Weights of a small transformer language model.
Size: 19 layers, width 64, vocabulary 2048, 3.06M parameters.
Architecture: local attention windows, shifted keys.
Training: 91M tokens, 5769 steps.
Each number is 500 + 50 x the weight over its row's rms, rounded and kept within 0 to 999. Layers, rows and columns count from 0. Numbers have three digits each. The size before them is the row's rms in percent of the matrix's.

# q: layer 9 attention query, 64x64, rms 0.245, rows 0-51, columns 32-63
# k: layer 9 attention key, 64x64, rms 0.249, rows 0-51, columns 32-63
# v: layer 9 attention value, 64x64, rms 0.298, rows 0-31, columns 32-63
# o: layer 9 attention output (transposed), 64x64, rms 0.372, rows 0-31, columns 32-63
q0 065:471500491509558480502569498459576439497526506588455458510507582556482542464592563497514412503453
k0 099:499447516554565520641537569480535497496494469440576517466508462447432460482447475443439524456504
q1 056:449482481524500474433559596519439469453504415502440434558480503533563493544580534541575506552466
k1 064:467633525468471474395531484528425602532514476528429446572443512489518572515558541515483491506447
q2 076:528487426409416510541476532546414529503489516484556480449478392436475509505501487524479475517519
k2 084:481403498478518566564456486496578495562450500479638511454549516542490411507570475436497522473488
q3 068:502513527502481532477534439484557595547482535559536561538484473475506557492571435581542461523571
k3 078:533510516531530546614504538529506550523454493515601507397459515437421400451550477409577544570408
q4 096:444455498475456496567488514531403409457526530444506403457502476465479468472437556461496490511497
k4 103:498395466499526504575418532505531444535424500448628508452477496471437434523571484447460564514487
q5 076:543486467397473472473535519526506629565617506532510549467489462542469538544551450583540504477560
k5 077:460477497512563493611474517479456562496472412472491486550528497547466373541518462443618513425427
q6 102:548544525497563427414561446493594583534544563534513620472531528522474568530615455581500483570568
k6 097:460544534489504466478611495493458544471539532536375552504486438505511598483429543548516440510520
q7 094:539529469373600571507462464491540496582458549557558502506460479476480487409494468533460523492447
k7 072:472541548532475543478564544499524497458559545423378471554559555406424565458472459499546406471578
q8 108:391485490563507488529510481480451486481457480518496531439601474541483409552477503467469487511436
k8 067:456470502541464470468463432470428517568535455515450453564472422451486437606491447514436434480356
q9 130:523598427455517521505477480541464507547580551647478476459531512539471560567583556563461493527577
k9 104:438554569453481467497591470454515566422551493533367517532561480466503516533421506499546431496501
q10 094:500523574506471442517576492464488602497447531592388566506519591509483617508579475529519449469613
k10 115:479576548477479432420607495487495547493536476513362513539526455462503553489427490504520479488524
q11 083:498401556506514449510534542430471525449528474525527559454449556607486529448568500498527481586456
k11 088:545455504519472607476560547507587462555515460497578424429462532469579462431488505456501506467482
q12 089:494553544483428528489618594543458506546489505440502474610491543559453485522475556492441509527501
k12 089:420488563466506549531571574559481495527436423510521440427564448512478430527564558444452476492587
q13 120:544512412593581472506423523498477436452529566484525442495491475497562554520545466492462533506569
k13 099:587515442448501463523462508535553488467480458474566601554502532531465627466612591520468563530598
q14 128:564449521531518502499553528386467582447521576493447589552537519491507432454474483526428452432550
k14 075:493451506512456480589457454512531498408437502493518466443565454595538595542530517426555458481543
q15 123:437472462559478561579454497548474506573620467501456480394502511559484412537569459503458574456519
k15 075:493528566418380462481511493473533481561444550490518571459566445492492577571455527483436508550505
q16 117:509511595489538533467502423587537493487500466495592507490381538563546460513494554544463489513550
k16 070:507447502478512417556485551506504473525475473447510437486607433549430444572508464480489478426469
q17 122:546528505440506577442409539396529435495459516491580579494519521503577510478490512580496425529509
k17 088:468496490464538500575416471546467463428500484438508480511580465588378452505546452572518498415538
q18 109:515406505416426481446485575583448477569583534505546459477522494466486499441575488552545476566538
k18 087:549465529507577522512491459535517455516432514522529460583501530501427479420539406488452417435471
q19 116:458472477410466473566379521450484484482482516468531504536577514490430559504458539546487450543505
k19 083:502556469531615526462573607482610505522544440445487513447493522472538465448513469580498552489439
q20 125:528542425454500507489431477530494520505386500466544448599393514520462432510405429492518484566516
k20 117:502522529460523558472402487482509436521502528424477511522455523460469575539458468495503524519574
q21 108:514476466640372493507550495447477580497459527555523513458547454491504491555467472519430455545581
k21 088:409497539525529589380619460498590404529491515460484477533466503498556504459574470466563493487530
q22 129:473576423541470487475564528589486469550513456445556553581495471527468482404471578544413540475533
k22 066:590494420475476394460496545470438508574514561484476433501467503488506510613547594445413526463534
q23 117:489451576516589476564505530519498459548454513431467475465519573488474498493546456500519505483551
k23 082:531450520526422483453512570509455498422479581528442475564408571522442524510531508492490531389495
q24 125:534444481565517543471581507491410479503502473535554645470454500580394546564514557447552490451430
k24 066:479530473563464522435364557552468512499469487523467402448498441476454428422487409530462618522495
q25 117:538461394446482416555508461487430456492446540510512416447496439518458506445568515511508548466578
k25 084:563606461569550447549434501519501568495539475436466533619490566414432495436557538461459557448503
q26 106:608527530674445461509498532460593532518553480471548531534539530513497548477456522484486532537423
k26 065:507537530449557451524511553566422651458480501550523539393497463511493514473515528468424504542531
q27 116:461489533541473528360452467489541446415473528542400538499500502504502522522411505465422512424516
k27 062:414539516500560592535517484448398524484473497493512514561542537480495437572445569426474502572598
q28 112:470568508454498422560496496486511575445581523474503421487559475568493558520549399400565496500499
k28 081:473498442526545499601438514565366506474474549606470474507470477448515385463478513424477387542465
q29 121:597373502427506512479436526579460525580457464496489448529485558539492493417496459502494587471610
k29 100:447542374522507490508496577557422438452551494538532436504523394581418503555498485544385470473503
q30 133:468552477535502596490479574449474480504520456513499488520517525467473578459525512486508413470445
k30 077:472546528462482413534646478470568488509499474418472563503445469578438510492525539446502580492460
q31 121:501474500457503446455537587473558422530574620426522424529455449510478457466413540514532515410465
k31 075:465504559497489447555526499476572505490527450477479478533490664369470500542377504537561459621511
v0 104:442501492436445455638569484570457564547503403474542613547529466534480460499511468604484386498486
o0 086:526516543480539506469525460525393476516580582454529493452483491514535545430467582499440510490562
v1 101:502417494400496463522514550547528401499505534557505453463500511518425546495494493553488484549365
o1 115:451515557474568501532525497540538506446424540573476585457549532551553531571542555445415448472552
v2 104:504442471467505450441448467532597467489491526513513479589594524437486438453482491545506434573616
o2 109:484487593507458469493537573461466561567538488439601452531478503426574527437570465498510569536405
v3 084:491437442422523614537512472540477505534459528472594425482537466502409483565546556493443460518501
o3 085:476485501503460458526611544421496460472528563541569504558508476549578495503493508435413498453439
v4 119:568525464526545497455549379505497541539515488467540553459400443541525533528496499511541614577468
o4 098:465565459461521477512554404523528454469502471542574562425455513505459423589521554569548448484572
v5 105:648531458444444502459438533544528553484551421496451480579453478458499513501473550611521464553468
o5 098:512562489479472546512611500503489536576518441524546463629438537532502535484551436485592408538503
v6 102:447442546534498560550454487365602520467404417533503432438450419469514451474444501489537527442445
o6 087:454488512463484526421467527391504523499556490513489466499530467444500448500509480552479510578524
v7 107:523499570468424504446482443481557435521544550458585510569435486575450467546478585479523436484502
o7 091:543535537454473561508410529575449515496533460605562553538416505472510446392536516482442405499560
v8 100:520539482589605494552460492521505495549509566471426603501421463492489503525462461526536470570558
o8 101:511472519480486514554582489600523522446598581525514439474467552478421425431547533477487536394497
v9 105:422530540571496500438581524493439535498512525464441399476502629451501541541525489565435520444423
o9 108:545516499548513450407464507499559511540546518373533591445487446580478471573519480544446428526564
v10 094:502523502548462610481539514477515493600511407465544511546497545531435482440457434624485470534543
o10 097:540428442517531490479546527533498570437482471445488474538546547587514394473485420608445503431563
v11 111:467534532530551490474429484493555489549511494483458456509515555569414498485446532561610507351478
o11 118:474480430369498511507502466615474561506411502504506513484404443415546512536493467527483447416614
v12 095:553454444469418448503524450480508589426450478437502520540488517478476535602427570432500516546446
o12 082:439426564492516451485466436501433561556360505491477523477524530501573543530446458546376472506570
v13 098:459458509521573511483490512558582518367496510539529471414534466458505484474546515561521594613530
o13 101:446540416533438430483506470544522358462576535582549504408458421499481541556479556486538486450466
v14 117:440594438504419507502474508468537431526562471524364510540532467505395401454512478478581550558552
o14 094:449450486528446539519637565576545516520456527472531543459455445491550392414534454533485517554581
v15 120:497588473584515512523470578591536470570545406528530464488568485485583499601562508455583455507570
o15 100:512505491547470484461415452435546499501457497435526494530487467538546487506421466445446556569517
v16 118:583451428493495419484520550423487516507437470488428490552533519472566449517531483571480517521482
o16 098:600544501523516507409466537511414419484589463428561508509488506507444486472548416441502502455571
v17 088:470459427476505499539555440533450554541468508540593525469515417465534553511499504513498483481491
o17 109:466541569449506467455562504508460455522554487497506554561512513452482548417494593443426491562522
v18 111:453496500645484441526529499507442474523446497590509392498477517443557468501502535469476537522457
o18 097:495490509602591505527460452507500548474523571392532499585427483586587520441537465595518510508577
v19 100:406527486530547535551479516563559476489417543591465514427444482455568438490442539524523535563563
o19 105:448516499592488526401549468479471538476493400523497529441563475449555442548393506463516485407477
v20 103:560470504518578457392446575479472525510490554502459453537489479503458535484483456514517403404438
o20 100:488510450513511506439557522441536435530489551486478439601492521512439545550494467471580464531513
v21 103:443474443469465483492540587488452506458451455585486454565581545563556562382471498491474497512514
o21 105:490557508562559507433490514408532534502472580436455539571465547563491499566455443492556477408481
v22 098:463470415498479472574535588503560434464535473467500523491506523439510550593469446490463587515505
o22 098:473567569573548529449532500373492428491474528567519538531467507454457483540453428498484525477529
v23 091:505445580531515461440525502491467503448576557459527427507463548559540497523539578539552388447486
o23 099:450526548471562472455518457484561505463512488492465519466446479545561455606447493476461513556498
v24 096:469457580601572566565460519473558551597430555559553494476550560473451516533589520479505459488549
o24 116:527462498526482394534486465491577545416470583487526587496479574482534550525494439451427601541507
v25 101:491617430553446542447423492504545616520497511514464407506464568538406432491491459540553562489510
o25 101:475467540487446431593519407505502508547467470538529488526473509424491426427553437476409504499527
v26 103:498521517489536518466516507460482598465528652507528527466455571529531482425510519516370509444486
o26 111:531517558483431470450540443454570434465508500552559538563590505543546493535561463508498456539479
v27 105:473491515514498572491505489535501535503504489465418544493529469505320463621554416532485411491508
o27 118:460351480610444569562517547396487449475462489537517545448481445451499478536455473546486560473397
v28 085:517492493518485549556512458435583507463532524496535575557494392529560503501448410426520454465510
o28 095:464513453481510410514467563510497507461584543447457574496565571473560481555462420520488472518469
v29 106:551551544470563603518544452571492568572445525545471545538501505511554471508513347466507555426499
o29 099:514505546469438462516551490449547422454486410471510526481519482472559533457523477599551537470525
v30 106:508545539487487584499505452533467466432514472516407528471549469502519448608482414437495540490502
o30 085:438518616537509447505465524500575500492496482544468537530525552468584527528591535508503390481447
v31 112:511418510500432456440528467486514542416469466464480455480467403422560454480559441478543514479479
o31 114:491467486515547483479542494485624408506565518503473458476465471490526506471512558470561569571561
q32 153:511580493437536485515420474539524540475547503565518541574523491554537474496625524432527475474470
k32 053:547433579546547517434586556521479511485495490432463451449373494501440483401402481458480513576514
q33 077:617475479508484479559515533536521494459528490447445442415468507542511511485572565483554505459483
k33 089:508511483612474452485427491525482487528475537476363465532468481516428555518521445554515519426527
q34 121:576488508546492519505562551446509473532488490452473457366442470511455503488504520570540505458487
k34 094:488445510431558521507540567493585497473512579457618556494541566474535432537499512447487483557543
q35 119:484559470497486498411451477501471571601503554564528577537444467414555545530445450527530557558543
k35 075:460549489519640491463580537534566555460415461497484517545508480475478571490478392410372461533482
q36 140:492448537527479485579604523503498400430498527420463436446533525554465462494497599497512480479438
k36 086:487490554507538534550505579430499489477491518436623549497552548529486417528540556415522497581483
q37 088:548497466464457489509466515517457474543579504521470545345482459496467500585533493610575490460484
k37 062:457540522570549503447576500523479437433469624503498522546445568470467507480402504449481480509604
q38 100:541531451400448477474379493539460510514542491535480532448569526489484560502606446609552510536549
k38 086:512581493504439576461515436599420529494522524567388534505389496503479515463424425504436442458535
q39 110:488504493443481482492470488493537595541512493574564556586457473419487511481516419483487476466493
k39 079:634518525515566373512442490558520548523569425475442445445545446431523555542540425603501471515523
q40 079:432474571556432438550575497469523477511544460404393440421522457530460439507451553450516546494427
k40 083:545512464459446433446549485486573451496420536462523541485444461584516407577506528519455601568540
q41 096:520536496389441504472429507522482519568537502588510545450583501474478572506569489583550462521549
k41 085:563520510476475483499557455518540533465532603520370539457506459460467533545524488533579460529496
q42 099:519508514387481505532419433540476502519514528595441538452547535449465558534541540567519502530545
k42 088:576545480472481489468536423552463565528441483537336545536488482442520532525452480483569475422543
q43 068:473444485487565523481537424513471498495524449484588459483450446531505521498585381522496539574434
k43 093:538434484525459522487581547540566444513456562431626468528411499464484471440512464451584535564458
q44 087:483498507553473510402474524498508509411572458441487566488565578524545524449490501520498489469547
k44 135:469537485549451565518603528519452434567496511479522472540486604548456478485465506434507489511493
q45 088:534465457606631480454435554541466423479500580464535477455445511546517497426519521489487502507543
k45 130:487619492519571473518487532572441410507531606537527423526429495503501544485513452475467509534562
q46 082:456460544686531517447488548428575496502527578490563583471527506519482425535456484523555514574521
k46 122:480462471497522528568550457463538521422528560550448626564550480543518374552468428527463495453516
q47 069:460450543528477586556503534529505515498566470490494397481563462476489504529507466521523570470411
k47 132:419481575547481578476466523560523547548581480536481468423533507432442445523553500580506523395516
q48 065:525468548542484670497542549511541548448444567583536491627541485505530570399413502476420487537445
k48 111:494477577448517537563477417564518527558490432447544507413475609537530460538511449551491503419544
q49 072:548519479547563528549435475474520586508528466549541567533449540534521579553470408548469533575431
k49 129:513561506452525546496403523440482463516460506464538594473559531513565533567456489597514436518557
q50 082:592504546530516533546560482429545515562470456479534516465499500464505516405546439510449489479574
k50 136:512428593475466533475469587547521450491577506507470436507592456559517539455464523505511423585471
q51 078:521531503553527476491497481477475442510561459431457443456541585532502593352485531522467443521602
k51 115:479526432414509507563470464537461362554501420482521508625559577540504535408478516555538467546499